Weights of a small GPT-style language model, trained from scratch on English Wikipedia: 45.9M parameters.
Each number is 128 + 32 x the weight over the matrix's rms, rounded and kept within 0 to 255. Layers, rows and columns count from 0.

# layer 7 attention query, 448x448, rms 0.104, rows 238-258, columns 192-255
[[143  67 182 141 115 121  97 164 113 159 138  97 125 123 118 165 161 163  94  91  92 156 174 127 138 108 128 176 109 122 163 101 179  65 103 140 185 134  55  89 126  73 158 165 146  80 200 152 113 124  90 167  94 199  71 116 100 100 159 213 178 170 116 168]
 [159 149 134 129  81 111  95 110 124 116 105  91 149 145  99 104 137 136 167 159 114 118 121 106 170  44 181 127 224 197 159 124 139 168 150 127 190 110 151  99 144 185 113 146 136  80 118 123  81 134  75 138 103  96 103  89 153 174 123  81 141  87 153 131]
 [150 170 132  85 126 125 103  76 175  87 185 136 113 163  92 157 145 220 155  73 102 105 193 156 125 111 145  65 108 168  95 178 124  60 140 130  94 128  77 110 144 143  64 164 135 164 156 147  93 123  47 159 112 112 121  93 151 123 102 108  80 107 102 114]
 [173 129 154 135  93  65  80 122 133 118 122 123 125 135  78 115  44 102  75 121 109 135 165 151 114 136 157 116 115 104  87 178 122 184 177 118 124 131 142 165 116 124 134 166  78 120 115 122  69 140 128 100  92 120 163 179 128 119  87 117 105  99 114 146]
 [145  84 179 120 110 109 131 155 132  96 221 104 190 123 131 126 186 102 137 126 137 119 145 156 129  17 157 123 113 143 133  85 136 182 157 146 120 143 130 163 134 151  75 120 114  97 111 141  92 112  57 124 195 133  92  79 185 141  49 113 143 122  80  84]
 [113 114 147 126 127 119 179 105 174 118  73 154 136 148 126 180 156 167 147 120  83 164 103  93 133 150 134  88 112 145  87  90 149 103 125 196 116 134 154 132 104 143 133 136 123 142  95 100 109 109  98 165  93 106 153 158 215  84  92  97 142 116 166 167]
 [141 148 124 156 179 139  70  88  86 181 139 124 116 159 119 136 126 117  78 109 132 119 137 176 146 165 156 166  89 152 195 138 147 144 105  78 116 188  76 123 158 145 116 135 115 159 156 117 133 175 148 141 188 167  98 116  75 113 149  94  80 148 156 162]
 [184 117 144  99 125 152  85 138 105 102 129 140 122  79 110 115 117 117 123 158 132 121 168 171 104 126 154 124 112 101 176 219 141 101 132  66 175 111 145 131 116 100 101 140 181 136 101 102  86 148 152  95 165  94  95 113  67 112 188 136 152 191 119 172]
 [150 118 164 149 164 145 107  99  99  85  99 163 131 123  99 146 135  91 133 177 134 111 162 142 130  85  48 124  75 148 152 144 167 121 155  68 131  75 179 148 132 103 134 137 203 115  99  99 134 192 139  87 121 125 163 140 127 125  87  86 174 166 147 121]
 [ 82 151  97  90 106 142 109 172 156 167 142 104 128  90 151 117  71  98 150 142  61 119  52  89  99 162 161 152 113 153 127 103  95 177 101 142 138 135 114 138 126 101 120 139  62 126 181  64 124  82  99 144 162 148 103 183  83 127 195 119  86 126 140 126]
 [153 167 134 114 149 117 120 142 156 151 129 124  90 131 152  94 156 201 115 117 114 168 144 196 152 103 117 121 170 106 132 156 112 124 183 150 101 117  87  87 132 137 144 105 152 126 137 172 124 115 141  85 132  57 155 144 113 138 128 124 120  99 140 130]
 [128 109 110 132  84 162 132 211 144 141 144 123 145 107  99  93  82 174 151 149 119  75 139 127 159  98 121 129 165 184 100 131 101 112 165 207 147 149 114 162  99 132 162 119 162 151 175 114 118 102 159  46 172  83 143 142 112 133  77 150  99 122 181 137]
 [139 153 125 145 136 129  85 206 138 129 141 180 144  73  56 114 107 155 101 142 113  92 162 105 118 106  70  90 139  97  81 129 109 107 132 148 146 190 154 119 100 100 137  76 165 183 207 146  73 106 139 102 155 125 119 134  90 131 106 188 130 103 149 106]
 [208  98 108 131  75 121 147  76 125  85 127 109 133 147 154 130 159 145 114 177 140 156 101 156 114 117 124 139 118 187 135  96 141 136  66  86  96 102  62 111 124 205 101 139  89 152  85 128 152 150 105  66 158 160 143 114 151 151 106  97 113 150 124 143]
 [142  72 119 127  82 133 109 101 100 177  67 116 148  85 104 121  74 163 132  99 139 120 189 119 137 123 144 178  91 171 141  88  99  85 166 173 112 170  91 155 102 148  87 110 151 110 157 138 144  77 146  88 110  85  81 143  93  73 131  99 146  93 167 101]
 [138 134 119 157 144 147  87 122 126 168 149 169 131 139  70 111 115 129 105 100 100 124 158 112 117 125 136  92 149 140 108 114 103 121 156 144 109 198 145 154 130  81 133 104 187 144 159 151 102 106 165  92  99  68 129 131 135  79 121 181 128  77 143 126]
 [150 110 160 151 141 176 135  86  83 183  83 157 145 126  98 153 132  95  98  88 153  75 196 154 116 168 143 178  77 104 117 103 121 131 151 198 129 118 119 142 131 100  94 150 149 100 113 126 128 180 140  91 134  97 129 166 128 128 126 152 194 122 146 129]
 [147 121 146 112 123  82  97 172 160 100  70 188 199 137 108 143 119 143  87 146  85  60 128 104 148 109 102 110 164 158  78 100 168 128 171  92 121 108 152 140 108 119 157  79 132 169 122 143 109 120 154  95 128  86 144 126 154 154 128 147 110 116 118 116]
 [101 145  75 127 108 136 202  39 114 129 126 161  89 118 137 101 135 115 185 159 146 105 113  86 120  65 152  78 128 129 121 138 156  89 104 197 146  77 154 131 104  73 158 140 102 156 136 116  94 159 135 181  74 159 169 183  93 121  59 120 119 141 110  58]
 [111 149 154 129 162 110 114 154 138 126 112 136 192 102 166  86 178 119 134  59 155  87 128  74 118 158 148 137  95 137  50  79  89 133 163 103 142 135 148 154 131 160 115 146 197 132 132 117 168 103 116 109 157 142 120 102 108  99 124 136 124  94 115 160]
 [115 104 119 223 188 153 105 102 131  90 116 159  54  99 125 150  96 155 106  93 116 186 150 174 139 124 126 134 121 133 132 174 101 122 104 127 127 105  88 169 130 106 155 122 116 190 168  85 156 118 128 164 106  98 116 118  88 111 103 187  86 125 138 119]]
# layer 7 attention key, 448x448, rms 0.101, rows 238-257, columns 192-255
[[166 140 119  78 194 134 124 131 131 165 110  96  81  87 150 168 143 153 135 101 129 104 137 121 107 141  76  99 109 114 115 115 135 102 131 159 126 102 173 100 125 141 204 120 161 117  84 171 146 144  89 165 122 184 146 183 126 140  96 105 114 135 161 155]
 [150 106 130 106  92 100 133 204  54 104 104 142 150  97 157 160 168 152 172 136  72 193 104 172 103  83 189 143 134 179 142 142 100 133 144 135 160 153  84  89  72 130  68 134 103  72  61  80 101 102 155 115 140  85  98 153 149 124 172 104 125  70 121 162]
 [186 140 105 127 119 159 156 174 110 120 191 141 127 114 116 129 170 165 138 216 136 137 145  84  68 116 105  94 142 145 152 154 150  80  80 129 104 144 156 154 120  58  60 170 154 111 138  36 157 170 107 140  97 171 103 167 123 143  62 129 115 130 122 190]
 [115 151 162  78 112 117 110 147 112 138 196 196 174 181 100 127 186 116 108 157 114 124 107  32  98 104 116  96 129 161 157  84 157 129 160 136  65 162 177 107  84 112 145 109 147 105  69 156  60 131 120 106  75 164 156 154 109 180  58 110 184 139 172 168]
 [107 146 129 103  93 137 122  97  62 113 148 110 146 182 114  92 150  99 175 141 149 126 135 134 157 182 153 200 154  94 111 115  83 157  75 106  83 158 102  89 123 107  81 135 108 122  87  90  75 197  68 150 113 176 149 122  95 131 149  98 104 188 134 111]
 [171 104  95  69 122 126 193 180 146 174 128 123 141 111 137  66 110 145 134 136 156 138 178 152 103  81 130 125 151  69 142 114 106 135 166 156 124 103 177  86 104  80 119 150  66 120 152 134 110 168 130 132 150 171 106 153 163 150  67 109  98 111 126 146]
 [129 141 177 126 109 119  40  80  69 131 118  96 105 168 128 145  92 108  90 138 148 182 114 172 175  91 157 120 146 154 147 211 114 146 114 123 174 120 109 150 135 142 142 113 142 151  96  77 113  58 118  95 140  73 171  87 145 130 167 101  94 163  96 131]
 [100 139 113 148 167 130  99  75  47 113 123 162 132 156 113 127 157 143  89 138 126 195  79 169 163 128 109 119 147 210 101 132 165 117 119 108 163 138 112 123 121 145 143 101 158 140  79 116 132  79 130  76 125 103 178 117 122 116 132 148 133 191  65 133]
 [ 77 140 132 191 119 131  99  74  94 100 121 153 114 182 128  87 135 117 158 160 158 160 133 114 124 183 110 180  72 152 131 132 121  95  99  98 159  89 133 159  97 142 100 168 167 137 101  83 124 108 113 194 122 125 145  98 102 133 134 166 118 196  83 141]
 [116 113 123 133 157 126 130  39 103 147 138 104 110  74 129  74 111 147 135 219 107  93 104 151 142 109 162 143 138 107  58 118 115 123 157 203 157 132 123 168 141  88  92 158 100 169 144 125 234 113 102 176 109 113 105 137 128 126 143  69 108  48 170 155]
 [100 114 122 176  66 138  98 134 144 111  55 161  79 151  78 159 122 117 129  84 132 124 155 170 170 146  98 114 135 185 162 136 144 130 177  99 143 136 165 162  78 117 116 123 157  97 151  75 131 100 131  73 137 117 194 186 172 127 173 149 108 185 125 141]
 [124  86 131 140 181 101 147 140 134  80  95  94  74 175 113 125  95 139 123 148 154 127 148 115 186 174 117 133 136 150 155 133 129 147 127 133 121  97 115 148  86 169 111 136  69 152 144 108 153  78 207 117 188  67 171 117  95 140  93 165 132 238 173 186]
 [117 152 128 106 189 101 113 106 136 104 110 141 152 155 152 106 122 113  84 140 107 142  94 127 133 157 119  91 100 168 120 128 122 111  80  44 163  95 106 156 143 135 139 111  70 129 142 127 170 110 112 150  80 153 143  73  52 131 142 135 135 192 137 125]
 [224 101 103 154 128  40 161 132  77 110 133 114 173 112 133 120 111 126 131  99 158  84 140  57  78 101 126 150 131 143 161 156 134  97 136 142 100 156  54 127 105 194 143 108 119 146 205 127 103 122 147 116 135 129  95 119  88 111  83 138 126 130 107 158]
 [111 142 121 129 109 147 152  86 162 166  78  97 137 162 136 117  76 179 153 130  93 106 149 134  88 150 117 161 140 157 106 108  90 131 139 190 130  61 125 161  81 148 106 115 135 124 119 133 139 150 109 132 122  30  74 160  77 132 170  84 103 169 180 133]
 [122 162 176 114 139 171 134 145 171 156 150  72  84 148 104 131 117 118 103 116  65  93  94 119 120 141 149 135 108 111 195 122 120 154  73  91 173 122 173 110 137  96 110 191 166  99  74 102 133 128 138 136 133  84 111 128  65 144 120  74  77 123 187 136]
 [157 212 146 140 129 170 121 156 177 192  87 130  85 106 185 142 111 149 138  80 102 105 124 115  69 150  50 126 134 182 115 144 141 123 132 108  74 141 136 146 181 152 177 118 163 198 109 124 186 151 123 161  95 142 131 155 136 176 120 153 155 101 142 158]
 [114 179 156  74 172  83 121 154 143 124 104 119 171 122 131 107 129 145 101 139  79 141  72  37  73 153 134 115 164 179  97  75  82  82  87 132 172 115 160 129 126 124 181 122  98 113 121 141 133 118 133 158 100 117 155 134 108 186 120  93 109  90 158 116]
 [115 119 153  74 139 138 122  94 120  84  94 170  91 169 127 126 128  63 129 146 146 145 114  99 109  92 103 165 107  86 149 106 140 137 150 127 152  99 125 159 163 129 149 167  86 174 141 107 143  97  81  70 152  86 142 173 157  83 141  82 135  80 130 137]
 [149 158  82 125 122 169 100 108  96 139 165  99 115 110 114 179 114 149 111  74  44 104  98 148 146 182 147 153 140 140 136 148 157 178 138  90  76 126 144 117 106  63  99 153 139  95 144 144 121 138 102 144  88 154 144 139 111 167 133 127 113 124  87 146]]
# layer 7 attention value, 448x448, rms 0.105, rows 224-255, columns 192-255
[[ 95 146 126 148 122 148  53 121 109 169 133 140  86 155 128 131 126 132 135 109 128 137 153 119 164 143 147 115 109  83 119 128  60 148 150  87  96 157 177 169 132 113  79  86 108 113 141 150  74 131 139 103 132 132  95 158 123 128 161 110 149  96 152 126]
 [142 172 137 125  74 130 158 101 119 137 117 132 171  96 136 133 149 154  98 137 161 148 150 182 112 128 128  98 116  98 122 136 118 156 138 114 184 123 118 148 152 118  81 139 125 138 147 115 115 120 102 125 155 148 109 124 138  90 160 191 120 112 110 151]
 [129 141 124 130 122 126  99 128  78 140 151 129 153  97 111 102 142 135 104 134  89 148 152 118  11  56 135 116 120 131 119 115 160 118 116 177 116 109 118 119 126 122 123 104 156 134 163 135 101 120 131  87 160 130 186 131 151  98 117 112 153 107  99 170]
 [132 145 120 154 126 125 108 158 136 115  73 135 118 133 165  75 206  96 144 135  89 197 110 127 117 123 141 138 113 128 134 126 112 108  81 124  97 101 132 182 103 119 150  89 117  89  82 116 118 115 125 141 110 137 139 127 142  99 163 134  74 134 135 116]
 [111 125 113 101 135 137 139 138 144 138 147 124 161 141 117 167 124 181  95 121 144 131 198 149  92 139 131  93 124 151 133 116 120 106 133 151 151 145 100  91  82 115 122  89 109  86 179  89 124  55  90 114 180 113 112 102  64 170 146 119 146 106 107 185]
 [ 80 152 150 154 133 124 141 153  88  85 102  72 150 135 158 127 114  98 138 150 123 110  61 135 168 129 124 145 114 203  85 114 179 103 109 169 144 120  97  93 106 157 156 120  88 130 113  87 119 164 154 123 119 105 149 101 167  97 107  92 121 147 145 136]
 [143 130 127 127 101 104 138 138 106 145 173 103  72 148 164  98 133 118 127 101 112  85 130 113  81  96 165 142 101 117  94 110  92 100  93 169 142 105 141 135 143 125 128  66 136 102 100 100 122 156 100 129 153 118 165 105  80 157 174 108 118 156 115 161]
 [133 178 149 157 132 141  85 108 179  97 118 162 142 213 100  59  66 157 140 120 153 144 131 137 168  88 158 111 146 146 123 101 128 146 151 126 108 135 144 152 115 163 122 108 115 151 129 174 130 135  91  69 119 117 150 171 172 127 164 122 142 140 117 108]
 [131 128 137 156 113 131 116 160 100 116  87 113 124 106 151 122 167 122  69 160 158 176 123 144 186 153 128 131  90 147 122 198 168 107 143 103 128 113  83 154  99 124 157 126 121 117 148 138 134 122 113 100 122 189 143  63 159  91 141 122 114 159 115 114]
 [124 118  67 110 144 114 105 142 162 114 108 129 142  72 144  58 139 116 154  99 142 169  83  98 159 159 145 112 109  89  93 194 130 128 174 118 119  71  93 163 123  69 110 130 157 140  92 122 140  96 172 128  95 169 177 101  86 179  98 107 145 109 117 164]
 [141 119  60  99 107 165  99 135 151  96 134 147 173 137 117 142 168 138 121 150  86 162 121 140 145 148 189  56 104  97 125 157 161 141 142  82 114 135 116 179 133 115 151 178 122 133 177 117 138 136 135 140 189 180 123  91 133 139 125 134  93 134  82 107]
 [129 101 142 162 119 136 171 132 173 112 183 143 118 125 159 164 120 123 109 127 144  87  89 125  96 120 135 113 121  85 129  88 100 142 137 123 152 123 155  87 141 131 148 141 126 160 110  91 122 127  87 173 124 102 179 151 143 134 147 137 145  95 150 158]
 [153 104 170 104 161 102 111 133 113  79 111 131 144  81 144 181  97 114  93 128 188 168 138 151 160 149 136 108 122 137 107 128 171  93 131  89 115 125 119 188  97 118 169 183 122 145 117 140 138 132 165 129 103 151  57 116 129 111  85 138 148 148 132  94]
 [145 117 142 149 139 176 123 107 129 107 132 156 132 138 114  58 119 126 119 131  96  64 111 146  98 107 125 121 125 111 121 116  80 121 110 133 108 178 157 169  81 120 147 113  86 132  85 135 107  99 139  94  85  34  64 122 117 102  97 144 182 123 164 132]
 [123  93 133 141 168 105 125 145 170 157 130 124 108 183 144 120  76 139 163 172 119  20  99  98  86 150 112 152 137 165 140  91 126 117 135 162 166 166  99  81 146 142 126 109 119 150 116 112 100 100 136 135 139 103 135 187 110 114 100 118 166  78 148 150]
 [112 162 162 183 121 141 159 145 136 122 138 121  47 116 150 126  72 143 100 141 141 126 127 141 153 112  96 182 142 146 139 127 129 123 187 183 103  98 107 139 176 168 145  88 172 134 136 128 152 145 108 116 110 133 100 131 106 130 137  98 115 133 202 140]
 [161 126 154 134 103 122 126  65 121 130 144 115 142 167  70 161 118 124 129 134 150 170 151 108 156 107 159  88 149 103 144 105  89  82 148 116 157 131 186 139 121 126  57 115  90 133 147 105 122 156  97 115 129 106 120 100 141 143 139 102  91 146 112 124]
 [106 148 129 140 148 116  76 145 120  77 111 179 164  97 108  97 130 148 155 108 117 138 107 120 159 149 124  81 125 210 131 138 127 123 150 159 135  94 118 133 126 133 157 135 122 147 154 120 119 137 130 100 109 139 130 110 136 153 102 186 155 154 118 125]
 [141 110 151 161 129 141 132 102 114 131 130 120 132 133 120 116 104 110 122 154  93  99  93  78 153 131 118 126  85 187 107 115 114 155 105 171 107 108 101  76 109 160 134 106 107 122 162  99 120 101 120 118 130 102  93 114 146 106 103 101 126 131 120 125]
 [ 85 136 171 137  53 125 151 156 126  91 153 127 123 145  82  85 106 157 120  89 104 139  98  93 132 148 148 142  91 161 145 101 102 154 166 144 137 169 146 123 113 109 148 162  92 126 118 149  99 138 129 135 129 111 122 158  87 130 148 112 167 112 174 114]
 [108 153 132 120 150 136 112 142 186 136 126 115 150 101 133 155 105  99  86 110 139 126 133 115 138 140 130 154 128 102  98 151 143 135  93  71 133 153  80 133 164 115 134 133 139 131 137 139 138 124 111 151 128  97 156  97 135 157 103 121 173 129 144  99]
 [146 142 152  70 150 129  98 149 149 177 107 116 150  97 153 150 132 138 115 199 114 120 120 121 159 216 145 167 129 136 112 125 159  74  68 123  72 190 100 165 161  52 155 155  90 108  92 130 153  80 164 165 128 129 161 118 109  95  97 173 183 141  91  97]
 [ 99 135  92 134 147  81  97  86 106 154 158 133 154 153 114  97 165 126 156 117 111 155 136  76 116 112 127 110  76 113 132  68 139 124  91 102 127 178 114 121 136  98 108 174  61 168  95 122 106 145 111 131  76 138  94 121 134 105 127 159 162 171 152 138]
 [110 116 112  98 114 147 113 165 119  93 114 118 103 131 144 108 188 150  96 149 118 150 112 115 161  56 112 119 120 108 110 126 130 141 109 119 131 148 102 135  99 114 153 159 182  61 172  98 113 143 142 100 179 186 133 124  99 127 122 135 105 170 123  68]
 [115 128 126 125 151 129 187 120  73 116 114  81 123 147 136 125 159 113 156 121 119  69 113 106 151 147  84 174 109 108 125 130 111 167  98 186 144 111  98 110 156  98 202 114 123 149 116 175 143 139 116 125 126  93 138 127 132 146  99 114 121 123 115 125]
 [131 157 125 132 143 126 118 123 114 109 165 135 101 148 124 201 117  72 123 118 113 149 143 174 124 148 118 142 128 107 134 125 109 180 118 115  89  91 154 129 140 133 177 138 145 140 182 108  88 134 135 110  71 111 152 117 109 170  97 126 119  87 105 112]
 [132 158  99 164 167  92  96 173 107  96 113 105 142  91  96 125 161 129 161 121 143 148 154 129  85 133 126 125 102  84  76 139  97 158 153 153 133 143 104  95  78 114 177 123 115 163  98 113  86 153 165 124  79  94  93  97 122 144  69 123 199 134 126 171]
 [143 114 133 139 102 112 153 175 130 115 135 123  93  96  90 170 144  87 124 132 143 130 131 133  63 108 140 132 119 160 117 160 168 130 151 113 133  84 158 144  96 129 108  96 100 145  49 127 108 145 106  80 126  90 111 163  95 120 120 103 121 134  83 102]
 [124 127 101 155 129 136 121 137 177 162 189 119 145 145 147 164 157 153 129 142 107  99 142 124  68 134 150 111 118  86 112 115 121  97 141 119 112 173 135 103 159 103 138 128 147 174  78 172 114 160  85 162 154 117 135 124 166 128 140 141 156 134 123 103]
 [160 100 142 131 123 139 166 155 117 125  77 144 134 109 127  96 142 114 126 133 219 170 134 155 154 143 109 133 135  82 130 104 128 168 111 128 159  30 166 134 124 148 156 138 165  98 157 117 140  98 126 113 197 150 148 148 116 113 187  73  69 150 117  95]
 [128 119 106 115 104 105 137 123 119 170 177 117 108 166 116 162 108  92 107 126 100 158  84 127 129 146 105 131 174  85 122  96 112  93 117  96 163 161 137 156 166  71  89 150 172 162 128 126 133 152 126 183 134 143 109 136  65 109 128 186  87  94 168 126]
 [113 146 128  98 110 150 129 102 114 135 169  81  86 117 146  75 153 148 130 162  89 100 137 150  77 133 195  99 102 107 131  93  72 104 153 161 107  77 130 148 106 139 136 122  93 138 121  99 125 122 157 165  93 112 126 121 147 142 130  94 148 133 131 136]]
# layer 7 attention output (transposed), 448x448, rms 0.101, rows 224-255, columns 192-255
[[132 129 159 115 146 119 103 120 108  89 144 133 145 151  98 141  97 101 119 129 167 162 140 154 135  85 130 117 153 117 151 122 130 148 158 150 144 141  66 110 112  64 146 106 158  75 118 104 132 115 124 101 100 144 117 101 159 134 149 153 115 145 100 122]
 [121 117 144 120 150 124 156 113 140 125 122 136 130 137  79 154 149 145 134  90 136 147 130  85 170 133 115 136 151 133 129 132 111 134 144 139  73 120 148 113 129 138 134 163 148  79 105 139 120 121 154 107  91 159  78 136 174 167 131  98 214 123 106 135]
 [153 100  97 164 129 143 127 163 145  75 137 125 100 114 138 171  97 113 190 101 132  63 134 122 152 146 123 174  81 145  99 144 115 120 130 117 126 118 158 136 117 132 136 137 108 132  78 141 127 139 137 125 120 111  88 105 104 163 130  99 144 151 125 116]
 [106 149  84 114 105  77 103 114 119 121 165 138 134 103 117 120  68 139 107 134 146 111 118 162  93 162 113 180  72 137 165 166 180 124 124  89 140 104  88 102 141 120  90 171 131 123 147 112 173 164 100 153 140 139 116 100 164 119 140 131 153 167  73 129]
 [117 107 101 109 139 136  94 146 118 119 117 106 165 120 135  81 139 167 156 105  97 102 158 134 121 105  90 161 178  85 135 167 128 124 135 100 109 162 170 141 134 160 169 173 111 103 164 152 101 156 173 108 110 163 140 165 137 125 123 104  97 102  92 140]
 [153 147 169 141 160 176 114 126 109 161 117 124 104 110 112 111 183 103 132  92 110 181 134  92 103  81 132 152 118 111 142 114 133 196 118 143 178 196 146 166 114 116 108 116 141 151 167 152 117 131 163 159 132 143 123  85 109  87 106 165 134 115 147 156]
 [147 155  93 131 109 117 162 110 170 195 143 110  96 147 145 167 123 112 146 126 106 139 127 122 122 149 114 131 143 128 126 112 136 125 125 122 134 173 130  82 152 106 128 165 113  85 148  97 121 144  89 118 136 144 135 168 132 119 130 106 124 127  78 129]
 [117 147 102  91 183 124 147 178 116 134 148 113  81 105 109 143 152 147 130 146  94 158  87  83 151 157 205 124 182 136 140 128 109 192 100 155 116 140 110 101 125 114 146 133  95 129 155 139 163  84 129 163 111 164 124 111 113 104  82 119 120 152 113 182]
 [ 94 103 138  85 129 126 138 130 128 149 123 127 177 122 169 148 122 155 109  68  88 138 112 134 136 135 122 178 160 132 135 153 115 163  99  93 111 117  96 129 144 127 150 164 129 149  52 103 153 133 148 153 131 123 101 134 168 102 163 149 140 154 112 108]
 [130  73 126 118 103 139 134 132 126 124 127 107 139 139 116 171 131  67  83 176 146 106 139 132 141 129 136 118 136 157 153  52 111 122 107 104 171  97 152  82 123 163 134 100 124 127 124 112 111 139 107 148  94 112  96 140 153 173 150 168  96 156 102 145]
 [146  92 138 149 120 135 121 143 168 156 126 117 104 131 111 117 139 114 147 142 133 154 171 174 136 113 100 145 163 142 127 145 142  94 127 126 141 108 139 104 111 125 125 167 129 137  80 126 129  99 121 130  95  89 109 149 134 104 155 139 144 130 161 137]
 [108 162 112 143 144 138  69 160 176 140 124 132 116 126  87 103 107 127 135 135  94 129 167 146 146  95 102 106 144 189 166  94 114 113 160 143 156 170 131 113 108 181 108 129 109 149 144 171 149  94 139 103 136 154 119 143 118 116 125 129 123 133 138 130]
 [120 143 155 104 114  91 114 151 140 108 156 168 131 145 169 133 151 109 154 134  89 140 123 129 119 112 153 170  92 139 146 118 134 108 146 125 114 109 121 117 157 130  81  80  96  90 125 126 156 130 128 134 161 164 136 120 129 110 170 109 182  88 118 129]
 [ 76 111 143 165  94 107 121 172 118 136 174 129 147  85 117 156 135 172 145 136 108 118 175 180 130 133 144 171  80 113 182 140 144 100 126 183 137 134  83 115  72 118 131 160 110 111 167 171 118 113 113 125 153 164 144 158  72 125 123 120 178 131  86  85]
 [113 166  71 150 149 153 137 150 151 133 165 144 111 105 120 119 134 117 115 126 188 114 142 114 151 128  95 140  89  96  83 141 108 143 169 164 142 112 116 119 101  77 128  65 164 123 192  95 120  65 155 108 152 141 155  92 121 162 106 140 141 119 147 156]
 [100 147  62 133 142 153 145 146 103 110 156 124 124 162  75 144 129 145 152 148 114 129 125 157 129 150 124 153 139 157 132  98 129 130  89 124 129 168 154 127 127 157  86 147 119 132 124  97 124 136 133 150 112 145 155 113 131 132 119 121 131 110 146 142]
 [144 132 108 109  85 131 157 124 166 159 125 143 152 127 156 147 159 112 144 115 108 138 153 157 105 100 128 112  97 132 114 135 109 179  97 126 109 118 127  97 126 107 125 105 127 100 104 121 120 153 164  78 138 146 161 111 141 125 164 123 191 134  94 128]
 [143 122 157 141 139 143 111 138 131 158 159  85 130  95 114 113 110 127 111 192 147 107 199 120 117 180 142 126 163 141 148  98 164 136 106 107 128 149 113 122 111 117 137 148 109 172 162 116 142  88 140 174 109 113 105 162 116 113 121 131  85 142 131 116]
 [158 144 145 157 155 144 143 134 163 159 116 102 106 131 147 117 122 131 145 112 144 122 134 139 147  95  96 109 139 151 157  68 142 106 125 170 144 163 119 121 156  93 134 131 151 123  95 160  71 153 146 141 132 141 107 137 124 166 111 158 106  67 124 151]
 [123  80 215 153 115 144 110 167 136 113 143 126 123 119 149 156 155 139 114 151 130 124  99 132 134  68 103 124 125 140 117 127 194 129  92 146 134 123  39 181 145 170 162 128  75 101 134  91 112 125 120 126  98 123 163 162 180 162 167 161 142 139 103 110]
 [175 111 126 152 122  95 151 153 127 140 134 154 153 125 163 111 167 163 106 171 134 155 129 164 142 115 138 114 173 133 110 132 193 128 141 113  97 118 164 122 133 147  88 141 137 115  99 151 147 135 112  90 146 158  97 148 106 108 150 130  86 132 100 113]
 [111 154  97 119 159 157  93 159 161 100 165 135 124 137 123 149 128 143 166  99 105 162 135 172  80  96  72 133 105  68 141  91 141 131 123  63  63 123  99  67 105 147 106 132 159  94 133 178 135 162 132  80 117 147  99 132 139 103 103 160 128 123 141  72]
 [141 107 158 139 144 105 128 150 153 105 133 115 142 118 179 172 133 146 118 158 180 108 103 118 131  92 136  76 166 125 144 189 158 106 167 120 123 147 100 130 117 115 108 124 163 130 134 141 106 124  87 157 177 156 109 135 106  88 128  81 170 182  97 109]
 [100 167 155 155 147 134  83 118 147 158 136 166 160 122 122 191 126 115 107 118 129 116 134 133 147 151 187 143 115 165 147 123 153 141 174  99 118  76 127 116 121 149 106 107 105 185 108 115 125  93 159 138 102 104 134 127 129 142 129 127 168 140 151  93]
 [107 109 118 107 138 110 101 130 102 135 116 156 124  97  94 133 124 156 136 124 118 155 113 111 146 116 149  67 133 154 126 104 132  60  79 175  99 203 115 192 136 178 149 155 169 151 127 111 110 131 121 134 126 153  88 122 162 128 143 150 130  91 156 107]
 [113 128  90 127 136 100 119  96 173 106 139 100 176 128 131  88 164 131 170 119 165 127 121 133 115 113 119 139 143  84 134 109 105  92 137 154 105 165 137  94 153 143 156 120 124 204  96 151 141  99 154 160 154 124 133 157 111 123 168 188 123 140 140 130]
 [175  98 162  71 114  99 123 123 111 121 167 145 141 132 106 148 178 127  73 154 181 156 157  97 142 143 110 154 101 158 117 157 148  82 127 170 134 119 147 144 127  78  91  83 141 112 128 187 130 118 139 132 202 142 144 137 115  86 139 145 119 122 107  94]
 [ 94 143 105 128 178 141 103 153 123 132 126 175 113 105 193 130 145 125 126 131 104 171 131  88 111 151 117 101 160 103 106 104 121 125 112 146 120 129 104 137 129 116 123 123 146 118 176 152 106  98  95 140 159 153 116 113  85 118 103 143 111 139 131 142]
 [118 137  84 117 131 119 152 130  99 119 114 153 146 149 114 107 123 158 153 114 116 117 167 149 168 112 117 152 177 170  99 106 155 112 145 152 134 129  95 141 101 108 106 154 135  99 159  99  96  81 157 114 135 145 129 112 145 134 120 120  65 138 152 113]
 [120 133 126 126 123 144 110  85 177 108 168 120 141 161 171 129 181  87 118 110 122 144 130 115 118  95 165 102 140 138  95  85 100 131 136  92  99 145 151 126 139 133 137 119  86 121 102 138 126 128  75 119  81 214 128 133 123 178  96 175 139 151 127 166]
 [ 99 103 121 159 154 126 106 132 172  92 134 128 160  88 137  86  65 139 134 130 151  91 134 134 133 126 194 143 116 124 137 142  98 190 132 136 127 107 155  98 122 184 165 124  86 126 137 104 153 120  88  93 138  71 184 126 138 202  88  65 121 124 138 134]
 [138 129 132 138 112 140  64 166 133 145  82 163 125 102 100 162 128 101 115 112 134 122 103  92 164  81  74 115 123 171 116 132 152 148 114 109 147 212 125 153 105 148 163 157 129 191 140 152 142 140 144  62  82  94 105 119 127 129 119 130 174  92 137 136]]